Weights of a small transformer language model.
Size: 9 layers, width 384, 6 heads of 64, MLP 1536 GELU, 19.2M parameters.
Architecture: LayerNorm before each block, no biases in attention or MLP, tied embeddings.
Each number is 128 + 24 x the weight over its row's rms, rounded and kept within 0 to 255. Layers, rows and columns count from 0. The size above them is the row's rms in percent of the matrix's.

# layer 5 attention value, 384x384, rms 0.229, rows 196-248, columns 192-255
size [111 113 104 104 107 110 114 104 105 103 109 115 111 107 109 106 103 107 101 102 110 104 107 102 106 105 101 109 108 103 102 110 104 110 106 103 109 101 110 109 109 101 104 112 109  99 100 106 106 103 103 104 105]
[[118  91 140 182 149 126 141 116 151 125 135 128 179 133 131 160 107 133 137 114 120 157 143  70 118 184 122 148 112  82 103 113 136 135 110 121 148 116 100 155 163 136 138 162 125 167 104 110 119 164 156  99 136 126 183 182 185 109 135 189 129 117 137 142]
 [113 114 101 101 141 146 134 141 107  98 119 131 114 187 111 133 108 145 138 138 126 104 149 146 139 100 129 133 139 112 147  89 125 107 151 119 152 155 102 119 147 132 146 194 117 127 106 126 156 156 145 118 120 135 121 169 195 119  92 120 143  72 125 123]
 [173 118 112 135 123 137 129 113 157 167 121 126 157  91 128  93  96 168 118 129 119 125 121 124 148  87 149 138  99 151 103 118 129 132 145 159 173 122 116 130 136 113 132 126 125 131 130 141 159 126 135 118  83 123 131 153  77 118  89 133  98 172 124 176]
 [154 102 118 124 110  55  83 140 133 116 120 117 126  99 115 158 149 125 106 115 145  70 179 109 117  87 122 112 109 157  92 130 117 110 101 129 136 141  78 135 112 128 110 147 142 131  87  63 186 140 160 142 114 129 132 129 123 103 138 140 145 147 106 133]
 [159 136 150  96 115 132 127 154 127  76  96 131  99  68 102 132  99 124 116 123 167  79 128 121 159  92 136 125 150 150 148 154 147 148 119 146 149 156 109 123 128 147 118  87 168 155  88 139 133 160 136 157 140 119 123 126 145 131 135 165 117 142 125 139]
 [147  89  96  82 133 116 146 148 126 161 137 131 136 142 112 144 184 180 110 138 133 116  91 102 136 124 118 126 149 144 136 149 125 149 118  90  91 166 134 211  99 100 153 100  98 154 129 133 110 139 145 152  87 151 123  97 120 136 140 132 143 159 145 148]
 [167 113 119 117 115 152 157 113 130 174  97 133 107 125 106 112  96 141 136 172 116 102 152  99 112 181  89 128 136 119 109 145 142 141 103 115 144 117 137 114 136 122 160 132 116 155  97 127 151  97 143  90 112 110 123 116 146 120 111 137 145 151 148 109]
 [136  99 128 174 163 123 137 122 149  94 176  93 117 115  81 142  90 102  56 117 128 161 131 111 136 136 124 120 111 124 124 104 126 116 176  92 152  79 123 146 122 209 154 131 136 112 137 119 154 138 143  97  97  97 119 132 110  84 113 103 186 146 129  91]
 [107  83 129 168 180  84 155 106 123 175 115 110 160 151 139 188 117 136 116 112 118 124 159  89 153 115  97 127  97 137 135  96 142 122 123 158 150 122 139  82  99 130 103 128 111 125 131 114 139 132 160 112  93 130  93 108 111 144 105  96 171  80 152 125]
 [104 118  97 120 151  85 100 138 127 163 124 100 113 150 151 155 146 122 135 107 143 149 151 146 146  94 119  94 176  92  91 114 169 125 143 114 106 113 128 106 102 131 122 130 116 125 130 123 131 111 142 140 118 131 144 165 129 123 146 123 135  93 148  98]
 [133  95 131 113 143 151 125 112 101 113 118 112 132  83 126 150 164 147 129 147 102 132 122 113  87 171 162 105  73 138 119 123 125 111 163 136 136  79 119 157 145 139 165 119 135 138 111 130 146 128 188  81 144 147 134 120 176 160 115 122 135 150 127 131]
 [145 121 146 118 131  66 133 179 146  90 124 150 104 175 103 157 109 136 122 149  75 165  97 131 128 122 129 142 145 112 123 128 102 110 100 111 115  70 117 167 105 107 150 144 126 123 144 140 111 146  71 118 120 133 100 114 125 142  86 132 168  62  59 135]
 [118 128 152 127  75 153  87 120 128 160  99 139  86  74 147  36 127 177 138 138 160 139 140 117 126 125  93 153 100 109 140 124  90 123 118 114 155 119 121 120 150 129 130 159 117 130 142 151 103 150 132 107 173 177 122 148 161 134 118 166 167 117 137 104]
 [152 129  96 102 126  93 203 110 138 112 102 125 110  90 101 114 130 124 109 102  67 133 131 119 148 120 128 163 117 164 144 106 101 163 173 147 104 106 102 147 111 114 140 141 105 124  77 172 116 144 107 102 125 147 160 130 144 119 129 162 146 106 128 118]
 [110 126 124 134 117  80 129  89 121 156 123 104 124 129 118 179 129 128 103 108 160 163 106 110 116 126 130 123 123  97 125 124 151  64 103  98 116 130  90 106 129 173  98 138  95 100 148 144 115 162 133 122 100  96 113 159 117  93 156 131 122 110 100 133]
 [121 147 100  89 102 187 101 150 133  73 162  86 124 130 106 147 162 118 113  95 142 136 149  86 117  91 152 135 140 146 120 124 135  75 112 150 133 137 135 139 101 129 180 122 126 110 120 137 125 134 131  89 110  70 147 137  81 128 146 182 188 117 183 138]
 [138  93 136 142  89  93 129 128 134 123  95 116 107 120  98 110 138 159 127 147 101 120 130 161 132 131 190 153 137 140 137 120 163 108 132 163 141 126 103 153 149 188 114 100 158  86 163 116 130 132 105  51 134 124 111 124 182 142 148 121 135 154 134 129]
 [130  98 107 124 133  85 109 151 144 105 169 123 133  76 100 180  96 103 125  81 154 156  96 105 125 168 107 143 121 101 129 130 118 134 120 113 117  91 130 112 158 172 116 114 128 134 138  85  93 143 117  72 163 151 132 163 151 138 154 114 167 116 138 104]
 [126 116 139 111 140 112 107 107 142 128 103  93 149 135 126  59 103 116 117 120 109 151 138 150 121  93 120 125 121 146 117 162  91 101 134 137 116 131 155  86 126  96 152 148 113 152 131 148 102 103 152 132 164 112 122 124 118 148 155 184 130  81 137 138]
 [162 141 126  74  86 133 152 120  81 124 137 152 108 157 137 137 115 123 100 149 118 128 165  81 102 134 163 129 124 126  75  96 178 127 134  91  96 119 110 137 152 106 139 156 130 116 144 136 136 109 135 160 121 118 159 140 123 162 125 121 147 135 194 125]
 [125 104 102 116 116 152 125 116 160 144  77 106 139 134 132 104 168 133 117 148 162 131 136 193  95 139 102 129 141 126 121 126 171 161 130 107 134 103 116 160 103 163 154 117 132 137 169  86 129 138 138 132  88 140 187  89  99 147 164 107 167 137 120 136]
 [110 124 154  83 133 160 147 151 140 151 125 113 111 106 167 145 120 120 108 123  78 118 119 136 131  98 118 144 110 145 110 110 150  98 113 112 125 142 140 109 132 128 164 164 123 127 134 141 105 100 155 109 120 130 124 121  99 148 132 117 111  92 121 166]
 [107 139  96 140 133 104 104 111  74 141 131 168 134 167 116 112 147  84 147 123 124 125 137 128 100 119 141 120 130 109 105 104  94 162  97 164 138 100 101 129 125 116 189 147 135 109 135 124  89 127 148 139 160 123 101 123 106 138 129 132 171 106 114 140]
 [ 71 100 115 135 128 119 139 121 144 124 143 140 128 183 154 135 121 109 133 142 139 123 118 129  91 145  79 119  96 125  87 176 138 117 140 151 144  73 118 141 129 153 160 141 128 130 109 154 112 101 123 131 156 114 112 119 130 109 115 107 116 126 134 134]
 [107 167 117 112 109 104 108 119 129 146 115 141 129 156 107 151 113 108 131 129  89 110 157 141 163 175 129 139 154 128 127 138 154 123 151 126 109 150 131 118 118 109 105 148 108 157 109 131 159 110 115 143 157 112 146 108 135 126 133 160 156 161 120 123]
 [ 99 104 138  88  92 139 140 142 110  82 140 124 110 140 125  94 117 132 102  75 145 145 104 119 139 139 107 155 117 111 130 102 141 106 152 137 165 110 100 123 133 124 128 115 150 157  76 106 131 108 134  89 129 178 126 144 129 125 156 146 164 148  87 146]
 [164 141 114 140 106 125  75 155 129 162 124 129 104 144 132 151 110 150 116 147 126 134 134 103 107 123 131 147 155 120 154 139  95 115 150 147 153 157  87 135 143 127 167 134 139 125 155 128 112 128 128 129  76 139 135 108 108 133  97 170 147 122 120 168]
 [118 135 146 165 146 109 105 139 166 143 137 142 113 153  99 124 130 131  84 107 130 127 128 136 143 143 104 122 100 152 118 131 153  87 138 125 122 114  90  77  90 129 150 161 126 126 120  98 176 147 130 112  87 115 135 131 141 119 138 116  95  92 150 157]
 [120 136 145 127 164 129 112 111 104 130 136 183 116 120 138 152 123 102 102 151  97 158 149 108 131 157 106 128 167 123 127 141 127 127 128 145 141 162 120 149 127 138 131 131 117 176 105 162 139 109 150 120 156  98 168 116 132 123  99 113 144 107 128  82]
 [138 100 111  97  90 121 126  88 143 104 100 117 161 150 111 104 125 147 152 141 122 153 136 132 143 119 103 104 140 164 159 126 139 166 143  67  99 104 118 129 141  95 131 132  83  88 157  98 178 125  87 100 132 131  97 175 127 102 103 125 192 132 114 130]
 [136 123 140 169 126 159  97 160  72 123 121  92 127 112 117  90 107 106 114  89 106 101 125 126 133 102 121 131 128  95 110 125  99 161 111 127 131 130  92 134 158 155 151 152 138  84 128 120 112 147 132 152  95  88 132 152 163 144 110 123 162 124 146 139]
 [105 127 142  94 124 121 147 141 132 138 132 113 110  79 115 136 143 125 108 144 140 139 107 103 141 174 161 120 140 115 131 145 120 126 115 145 154 109 140  35 131 124 109  94 104 105 134 110 142 109 122 140 143 108 143 128 129 147 146 110 101 131 177 133]
 [109 134 145  81 140 101 124  97 117 143 112 148 127 131 127 142 160 101 129 158 129 129  75 130 139 117  93 156 172  96 110 184 141 115 140 156 107 157 144  72 122 130 165 108 133 103 117 109 136  74 122 160 122 127 143 162 135 105 107  98  83 152 126 104]
 [141 117 134 135 146 151 150 200  85 167 104 106 119 129 131 102 139 109 129 129 111 150 123 103 108  97 119 118 103 125 120 111 109 135 103 127 125 100  99 114 166 125 103 128 134 145 129  91  88 124  69 120 142 125 161 194 154 116 124 100  74 123 107 181]
 [154 134  98 142 147 147  98 140 125 154 129 108 128 147 146 117 142 158 100 120 131 115 123 106 125 134 165 127 119 163 153  97 122 123  92  91 156 122 134 144  96 133  84 129 155 144 125 119 164 147 108 102 112 109 157 138 132 114 122  89 174  88 147 132]
 [ 99 101 114  87 128 110  97 129 140 116 125 144 137 119 183 124 123 109 111 129 141 140 123 114 115 143 113 106 149  71 139 156 152 136 111 100 155 126 137 102 136 154 139 188 135 115 138 125  43 145 134  78 137 122 108 159 147 113 109 113 101  85 140 134]
 [116 112 148 116 115 110  90 108  86  99  79 101 128 111 154 135 126 128 120  96 110 116 120 146 122 144 102  90 140 171 131  93 103 126 157 110 146 105  96  99 131 158 116  87  98 140 128  98 125 131 123 107 162  95 134 140 111 137 124  98 123 141 151 153]
 [157 133 188 103 115 100 108 110 172 112 142 102 130 137 159 123 141 132 164  81 164 171 127 123 136 158 130 145 118  82 145 182 164 109 124 160 175 123 123 127 136 149 136 115 156 114 113 171  95 143 113 186 147 176 117 130 162 155 147 124 114 127 145 149]
 [118 148 107  99 116 162 129 128  75 124 129 140 162 121 150 147 143 160 139 164 150 133 135 128 128 165 130 151 138 101 120 115 138 167 136 139 102 101  80 142 128 140  84 133 147 144 154  85 143 152 122 108 130 128 101 173 151 127 132 149 108 116 147 117]
 [118 146 150 124 152 123 139 123 172 141 148 130 155 126 140 100 115 159  99 130 145 127  90 146 102 130 134 126 134 119 181 110 113  73 180 142 174 128 136 130  98 142 155 130 125 132 169 151 175 139 137  72 131 151  98 150 148 101 122 108 125 122  80 107]
 [117 130 100 150 147 158 126  78 137 152 105 165 110 135 154 126 124 145 111 162 133 138 126 110 122 109 102 100 109 123 153 137 159 167  90 147 182 135 129 128 119 102 139 167 122 134 132 140 138 126 135  90 147 168 113 100 105 134 119 120 128 146 108 153]
 [125 156 131 115 171 156 170 129 158 108 144 104 105 119 107 145 157 124  93 120 105 184 144 120 134 137 129 139 141 131 148 119 125 117  83 145 151 111 145 157 177 127 149 124  89 127 106 118 100 151 157 171 103 148 104 140 164 105 105 110 122 168 120  98]
 [155 136 135 111 138 182  94 123 131 123 109 115 114 146 167 148 155 113 145 131 152 110  94 142 161  80 105 105 114 126 145  95 132 142 140 112 112  79 107 139 130 123 135 148 131 120  95 148 146  96 132 104 142 112 130 101 122 154 155 128  95 150 144 120]
 [163  94 138 170 162 132 128 163 142 172 174 130 133  87 102 108 130 130 131 139 149 133 166 149  96 126 128 129 147 136 170 143 109 154 145 129  54 129 136 107 161 118 121 124 136 103 150 145 109  95 121  95 130 117 160 145 136 110 164 132 139 112 126 156]
 [120 116 104 118 132 135 100  98 152 101  98 143 108  96 120  97 117 102 115 136 143 167 157 135 122 141 161 129 154 188 141 174 160  69 168 140 159 115 125 106 169 110 119 149  97 138 131 104  95  75 139 144 129 139 157 127  63 121 128 157 101 120 111 125]
 [122 129 132 127  85 135 100 138 138 143 122 123 108 134  93 134 175 139 107 130 124 139 109 149 105 123 121  94 130 109 128 127 107 116 179 120 141 140 155 110 132 117 102 157 133 125 119 102 128 140 125 175 144 129 125 150 111 131 100 132  89 142 136 151]
 [104 110  86 144 140 135 121 164 147  88 158 105 156 143 142 150 132 157 147 164 121  97 125 133  79 159  85 144 135 165 104 131 114 133 144 138 126  97 123 139 132 126 132 127 109 140 111 144 134 108  91 150 158 141 125 181 155 125 148 169 158  57  89 137]
 [119 147 124 128 108 146 139 128 169 142 127 157 151 177 133 155 156  81 111  95 112 118 135  85 127 113 116 117 123 144 175 135 116 126 112 154  98 111 115 139 132 114 123 112  93 145 166 127 116  85 144 125 144 123 109  78 152 140 114 104 117 154 166 160]
 [138 130 128 113 141 137 136 128 131 101 128 128 150 110 113 116 128 121  77 145 156 145 109 126 130  95 124 151 144 102 142  93 131 123 141 120 122 145 131 103 164 114 141 121 141 121 127 134 123 162 127 106  83 126 141  91 141 140  99 130  66 134 142 121]
 [146 115 104 132 151 128 125 158  93  98 142 155 140 119 105 102 158 113 150 104 116 134 119  84 155 107 130 158 115 161 148 127 125 116 119 125 152 140 122 149 125 116 117 156 110 114 121  97 134 159 115 137 172 138 155 113  92 127 117 163 147  81 206 117]
 [111 141 103 118 185 120  83 121 135 129 137 111 119 144 156 130 155 142 114 130 101 120 182  91 143 129 149 140 140 147  92 126 119 136 127  84 133  78 135 132 117 145 108 114 169 153  68 118 124 106  56 150 121 142 102 127 190 124 129 144 122 134 134 114]
 [166 141 167 154 136 122 104 110 163 120 131 126  89 149 118 119 127 124 124 184 167 156  93 121 135 125 158 115 145 136 152 141 114 116 133 108 155 109  80 154 149 137 162 138 138 175 149 128 107 136 125 109 145 125  95 121  93 159 156 101 113 114 116 108]
 [145 142 149 123 117 128 140 147 103 110 135 105 120 179 135 100 137 129  75 108 169 152 107 130 147 132 103 132 138 113 117 136 167 133 122 139 118 136 149 129 134 133 101 132 135 114  99 140 107 128 119  90 119 115 141  76 101 116 129 123 131 133 139  91]]
# layer 5 attention output (transposed), 384x384, rms 0.196, rows 196-247, columns 192-255
size [117 118 115 114 116 114 121 116 118 115 117 119 115 119 120 117 112 117 118 115 117 114 120 116 117 119 117 117 118 111 116 114 116 124 114 114 114 114 117 115 116 116 120 122 123 114 111 116 118 118 115 110]
[[130 149 143 122  81 126 146  86 165 139 144 134 130 142 162  97 134  95 112 159 118 100 128 120 107 100 141 128 157 143  70 158 122 166 150 135 115  73 179 146 115 127 140  73 116  92 115 196 125 120  96  98 147 108 150 108 137 101 109  84 133 102 123 139]
 [ 89 146 119 131 166 153  87 144 157 144 124 139 156 115 140 146 116  91  82 117  85  95 202 115 118 157 147  90 140 150 125 117 162  99  95 133 129 114 102 106 145 109 110 131 137 134 142 132 145 175 140 136 128 149 107 134 108 140 118 120 143 170 153  84]
 [122 145 177 174 116 127 162 128 112 129 153 137  66 173 119 131 138 104 181  77 146 149 134 121 115 156 174 166 102 112 149 144  87 151 125 147 174 156 104  99 111 169 147 100 122 136 164 116 140 111 142 120 115 149 124 103 143 128 133 152 127 126 145 144]
 [107 107 162  86 128 173 141 119 113 106 128 108 128 147 110 142 143 149 147 145 178 152 127 150 112 121 150 106 148 153 165  85 130 201 138 104 151 129 119 148 106 139 140 168 153  86 111 133  98 103 117  78 118 125 122  91 113  73 166 101 147 146 112 146]
 [127 154 108 105 161 140 125  96 121 149 178 132 111 144 161 152 182 122 114 112 109  92 121 101  74 180 138 112 130 146 126 148  91 117 120 131 109 139 139 170  93  72 127  92 149 120 136 107 113 134  93 134 124 138  91 131  96 152 137 151 102 142  93 133]
 [164 142 156 171 119 174  75 124 125 115 175 125 147 119 112 156 119 111 119 115 122 137 163 153 140 130 149 189 119 143 121 108 118 131 105 127 132 146 132  72 158  97 128 104 191 126 101 121 129 126 143 169 102 138  73 124 134  88 123  95 100 125  95 151]
 [ 88 122 167 138 119 123 168 119  94 106 129 156 162 129 137 106 120  81 102 133 137  99 160  94 156 115 149 129 143 165 118 142 103 143 116 226 129 122 148 127 151 131  87 143 133 111 133  93  74 170 120 174 107 122 114 124 131 104 130  64 128 133 151 176]
 [176 140 155 108 141 121 119 162 122 122  96 137  49 172 158 126 129 138 133 110 118 124 124  97 133 134 112  83 162 100 139 121 133 125 126 143  85  77 103 133 142  97 135 106 140 135 154 105 130 157  65 119 130  85 114 136 114 123 131 123 133 149 110 145]
 [139 117 103 100 129 158 111 169 169 139 116  97 132  92 122 123 113 144  98  98 100 170 118 115 136 130 149 132 152 158 147 126 122 128  71 125 127 125 134 131 144 140 161 131 151  93 166 171 164 145 107 130 175 130 101  86 111 139 131  98 125 117 138 157]
 [114 117 151 103  82 114 147 113 154 123 156 132 161 126 139 119 130  92  83 128 121 146 127 116 113 116 116 119 112 114 137 119 107 124 139  86  71 150 138 164 119 139 130 133 141 130 105 173 148 158 142 106 111 128 134  75 127 163  89 134 137 107 155 147]
 [145 145 115 138 159 126 112 145 137 134 178 125 140  52 105 129 148  87 143 104 161  90 113 147 148  94 137 152 174 130 126 139 130 103  74 142 137 158 114 139 116 155 138 124 128 174 130 150 114  86 152 109  74 118 131 114 135 131 113 104 124 116 110 153]
 [112 119 149 117  57 135 155 117  97 159 162 129 130 114 113  78 118 151  98  81 109  89 139 119 187 109 128 130 136 148 143 115 170 109  68 125 132 114 154  87 142 114 106 128 114 138 119 136 132 147  97 158 126 124 151 153 132 137 178 168 128 147 141 119]
 [149 142 162 168 147 141 126 138 151 137 124 160 146 130 167 129 128 137 128 146 111 102 132 127 137 183 168 140 155  94 126 140 156 126 117 133 129 134 111  95 100  98 107 114  76 139 123  95 123 153 160 120 132 127 122 116  99  90  92  74 136 118 112 115]
 [ 72 156 143 149  72 128 165 108 129 121 133 162 148 141 136  93 171  84  92 108 133 123 122 126 169 116 167 105 105 105 140 121 126 124  99 152 144  92 116 145 120 137 115 118 111 125 143 114 135 138 127 130 125 124  99 112  88 126 118  97  99  94 113 109]
 [130 107 154 156 138 130 104 135  87 144  74 107 159 151 112 109 145 118 117 158 129 108 139 137 143 131 166 128 113 154 122 157 112  96  99 116 122 143 156 108 144 178 146 108 141 154 172 117 145 100  94 135 178 130 133 112  84 174 132 134 156  98 160  84]
 [110 120 129 157 171 135 148 100 119 105 136 139 110 111 123 124 143 103 100 152 121 140 141 151 163 121  96 124 133 105 127 127 113 112 120 103 144 148 101 125 123 146 112 154 189 118 124 145 150 101 121 165 123 116 113 119 156  97 141 141 124 123 138 109]
 [ 94 158 108 123 130 125  88 116 134  81 181 124 156 107 108 128 104 126 152 110  89 155 127 104 107 100  99 139 154 111 164 186 144 102 110 102 121 115 147 101  91 150 117 198 110 122 132 142 155 139 126 174 126 130  91 125 107 151 164 131 146  99 162 115]
 [149 144 163 180 104 137  97 145 109 151 124  88 131  96 131 109 186 143 148 155 106 109 136 112 110 121 138 126 177  85 115 136 126 100 149 111  97 154 110 159 135 111 151 140 119 127 119 194 153 141 130 152 103 151  89 100 135 155  88 146 114 111 106 107]
 [124 161 133 127 142 113  89 138 181  91 162 149 128 161 139 139 134 145  95 127 141 132  89 146 125  76 127 161 149  81 151 117 153 127 138 123 151  89  99 162 130 141 111 133  84 118 152 117 117 106 112  90 117 139 114 145 137 149 132 103  70 156 127 101]
 [123 155  94 133 131 150 138 120 126 163 126 135 108 144 136 121  90 158 152 143 128  92 126 138 120 159 110 144 169 164 129 151 136 106  80 149 166 123 176 126 139 127 107  87  78 118 103 111 164 136 111 138 111 127 137 114  91 115 109 111 121 128 124 145]
 [109  98 137 143 114 121 151 121 123 140  94 137  99 146 161 140 136 158 148 140 127 133 160 106 114 111 109 128 104 127 135 208 116 133 122 106 131 143 124  75 154 106  96 167  72 150 141 119 127 150 111 117 164 143 113 126 120 114 100 132 126 109 138 113]
 [162 118 181 147  95  65  76 121 127 114 149 129 156 169  77 135 166 124  76 101 111 123 112 117 153 101 157 175 154 126 131  88 121 111  94 138 159 119 130 109 128 140 151 142 107  62 124 149 116 169 103 121 155 158 137 133 140 111 121 154 160 169 109 162]
 [153 151 106 139 147 108 105 138 151 113 112 113 158 118 151 109 144 168  96 125 154 135 148 146 134 158 121 129 106 114 172 143 148  90 111  79 158 120 131 114 116 140  84 115 120 131 137  84 112 153 107 130  91 158 107 108 131 118  92 121 136 130 136 117]
 [156 168  84  81 124 120 176 136 104 125 122 141  94 131  92 124 111 150 125  79 124 143 117 129 124 104 118 121 123 159 147 116 153 112 104  68  98 112 139 136 134 120 112 119 100 128 124 133 149 120  87 116 162 140 116 149 139 156 111 152 111 142 150 111]
 [ 95 136  93 103 126 107 170 156  94 121 138 124 118 133 111 115 140 124 136 172 138 130  89  96  72 124 121 134 120 100 162 111 159 111 114 163 128 144 136 114 139 133 123 150 119 144 115 121  90  92 129 132 128  94 116 143 137 126 132 112 158 118 111 154]
 [114 128  89 158 142 153 118 112 133 139  80  91 198 113  73 117 151 139 131 153 127 162 151 116  88 157 160 123 113 136 123 180 126 149 144 110 121 122 128  89 101 118 155 104 124  81 131 113 149 188 104 116  85 137 107 132 144 131 141  99 130 123 134 137]
 [100 101 135 125  87 149 139 118 154 111 122 143 165 103 145 164 169 116 134 105  89 160 143 158 132 132 107 204 142 109 156 113 128 152  73 122 156 101 133 126 119 129 128 105 131 119 174 134 103 157 147 124 141 127 129 212 139 127 108 149  36 110 111 113]
 [150 107 129 139  88 115 136  98 135 129 135 160  84 173 146 103 164 131 122 136 152 131 123  66  83 119 132 121 145 106 177 123 105 107 137 167  94 160 125 102 146 131 148 141 164  97 135 128 159 112 158 115 168 119 136  94  85 155  98 146 144 138 100 117]
 [123 126 113 118 153  88 133 102  96 116 101 135 142 115 112 121 164 208 140 152 100 128  91 105 129 117 116 135 123 125 161 124 163 107 134  89  94 106 123 159 121 162 112 115 130 125 119 150 149 141 129 147 125 162  93 113 105 128 140 131 139 127  88 148]
 [103 141  93 119 172 159 120 220 117 126 127 148 167  70 166 150 114 115 124 104 122 108  72 140 172 133 131 120 106 119  88 164 144 177 134 142 153 104 130 124 121 127 178 128  69 161 159 166 118 126 139 202 111 137  80 143  79 139 154 152 125 161 118 106]
 [143 132 131 115 154  95 146 123 148  96 141 135 102 115 150 178 165 135 185 149  99 130 106 176 168 139 122 112 121 161 119 147 134  61 144 140 153 155 151 125 146 129 121 166 177 160 151  98 165 111 101 114 175 114 160  96 156 109 114 100  94 164 148 142]
 [125 132 163 164 130 163 133 125 167 155  99 146 123  95 138  95 148 140 144 103 103 140 138 142 148 136 139 136 140 103 105 172 146  84 100 121  87 140 138 196  72 134 123 131 165 142 140 140  87 150 138 104 133 110 113 130 162 141 108 124 129  99 113  88]
 [101  83 117 144 163 129 190 155 118  73 180 136 138 140 120 122 107 132 140 157 114 115 125 150  99 119 183 127 107 101 139 125 114 145 131 141 142 154 150 162 105 101 156 192 128 115 135 151 108 123 125 101 123 127  95 140 132 155 121 182 131 121 108 136]
 [183  86 108 147 112 123 142 115 129 117 123  85 129 132 150 120  99  99 112 156 106 125 126 117 133 132 131 117 162  92 174 155 141 113 126 108 130 137 128 137  65  99 153  91 125  80 136 135 131 120  84 138 169 124 162 134 177 112 144 145 103 116 163  93]
 [147 118 120 123 181 148 158 147 116 154 143 116 105 123 121 144 133 132 161  98 105 181 126 168 151 134 123 119 195 109 104 132 105 104 120 160 157 139 136  95 225 137  88 129 118 107 132 146 137 157  92 151 139  90 106 133 134 133 128 127 108 123 110 139]
 [158 129 123 144 111 178 118 107 136 112 136 103 123 131 130  93 142 162 112 156  74  79 147 108 139 124 144 162  82 165 114 145 143 151 157 137 125 133 131 162 154 147 144 102 104 116 147  93 149  90 129 135 118 160 133  99 126 123 102 118 157 103 134 169]
 [143 130 116 172 116 134 142 148 108 135 152 115  78 146 144 162 112 122 142 158  97 139 167 147 116  94 129  91 147 168 151 133 101  83 103 146 110 138 133 132 130 147 129 130 139 148 137 141 103 125 134 109  91 141 160 127 122 136 162 156 146 138 108 138]
 [104 139 120 122 149 124 122 117 125 150  72 155 143  87 104 132 156 108 129 166 104  98 148 135 122 142  94 123 121 133 135 122 134 129 112  82 146 166 144 150 147  99 132 123  98 124 159 139 110 135 163 153 137  88 166 133 145 131 136 110  98 132 105 140]
 [124 131 138 130 115 126 132 151 137 143 122  82 107 120 150  74 116 136 116 127  90 133 173 171 118 145 128 118 135  89 127 120 141 106 167 154 129 133 111  83 122 134 152 108 171 195  89 142 153 176  93 134  97  86  97 132 143 169 153  89 148 145  91 174]
 [124 160 137 122 121 143 167 110 132 135 133 138 122 129 154 151 122 109 141 143 154 165 120 101 101 127 147 183 140 151 106 120 135 180 133  85 152 152 131 102 149 118 162 162 137 122 181 169  75 102 135 118 126 142 142 102 118 172 135  93 123 134 121 122]
 [114  91 151 164 123 146 193 150 145 112 145 163 136 151 116 128 139 104 112 113 142  86 186 115 133 135 137 117  76 119 137 154 154 107 156 119  97 111 148 103 114 125 144 103 122 129 100 149 151 129 121 144 116  94 140 147 141 118 153 118  75 111 123 118]
 [ 89 120 115  85 121  97  95 131 169 147 170 138 128  95 134 130 130 154  74  84 150 110  67 154 123 143 175 169 118 121 129 105 127 123 169 127  97 178 169 174  85 135 128  97 157 142  83 130 129 104 125 115 104 105 150 129 154 117 117 167 133 172 109 122]
 [122 121 119 133 180 140 136 123 129 112 158 129 150 143 142 123 150 139 138  84 191 136 118  83  87 123 130 149 148  96  88 148 117  97 147 135 112 110 133 149 101  90 119 137 117 107 153 135 118  85  59 160 132 169 130 128 102  95 129 149 150 183 147 136]
 [109 117 145  85  81 123 166  91 151 115 155 129 132 161 159 105 150 130 186 126 111 123 147  69 102 186 114 119 132 128 108 155 154 116 155 104 152 104 123 101 155 100 135 110 115 142 138 147 133 152 120 118 102 118 161 121 108 152 110 131  92 144 177 148]
 [154 142 135 137 131 125 141  96  73  87 132 156 137 117 138 121 115 139 138 117 129 109 148 145  94 147  97 140 109 123 115  90 134 145 100 134 105 156 131 134 166 123 152 126 112 131 118  95 152 172  78 111 145 124 107 114 146 148 115 151 121 137 123 128]
 [104 111 132  91 131 108 118 105 101 162 145 124 172 104 131 142 110 107 126 159  99 128 107 105 103 100 153 128 140  88 136 109  80  92  96 124 159 119 168 135 105 140 131  89  83 129 150 122 105 104 131 135 175 138 161 153 114 127 153  99 195 126 115 108]
 [140 102 105 104  53 116  78 181 174 164 139 129 154 110 120 108 114 138 122 146 138 156 113 142 148 148 152 141 161 131 127 110  68 141 136 122  83 132 121  91 160 132 124 118 130 134 135 121 156 128 155 143  99 154 136 123 135 101 135  89 119 159 128 103]
 [154 113 133 150 139 128 139 132 138 119  97 126 143  84 119 113 196 157  72 146 156 139 145 119 118 151 106 150  97 153 140 149 109 120 120 109 136 124 113  60 121 166 120 118 137 115  67 155 109 129 108 125  96 176 116 148  81 141 173 156 137 129 130 147]
 [143 160 155 125 170  62 110  94 160 144 169 113 118  87 129 143 141 148 121 158 163 115 181  84 114 148 162 129 158 163 119 146 112 132 119 119 136 168 127 165 137 142  91 144 116 129 168  93 137  71  87 162 160 137 134 129  92 123  95 138  88 160 124 147]
 [134 126 157 109 125 153 167  55 132 136 125  98 127 136 165 144 157 132 153 180 130 152 152 155 181 150 128  85 119 128 156  93 115 112 137 109 148 132 100 149 116 151 142  99 117 118 125 130 116 121  99 140 164  81 105 104 127 144 153 129 137 137 114 141]
 [146 149 120 155  84 132 130 121 122 170 146  79 163 146 104 136  86 138 149 121 116 129 123 123  90 183  97 120 154 126 156 123 151 131 110 138 138 165 143 151 119 107 172 178 129 100 151 175 142 138 112 131 121 103 163 148 159 113 121 139 147 159  83 173]
 [178 103  96 129 109 163 122 132 153 124 152 119 144 108 104 112 128 122 109 121  75 139 163 115 124 139 111 136 129 116 110 149 118  73 106 111 130 158 147 133 119 122 124 156 112  82 134 128 114 128 126 114 110 173 170 139 133 113  80 152 101 160 142 157]]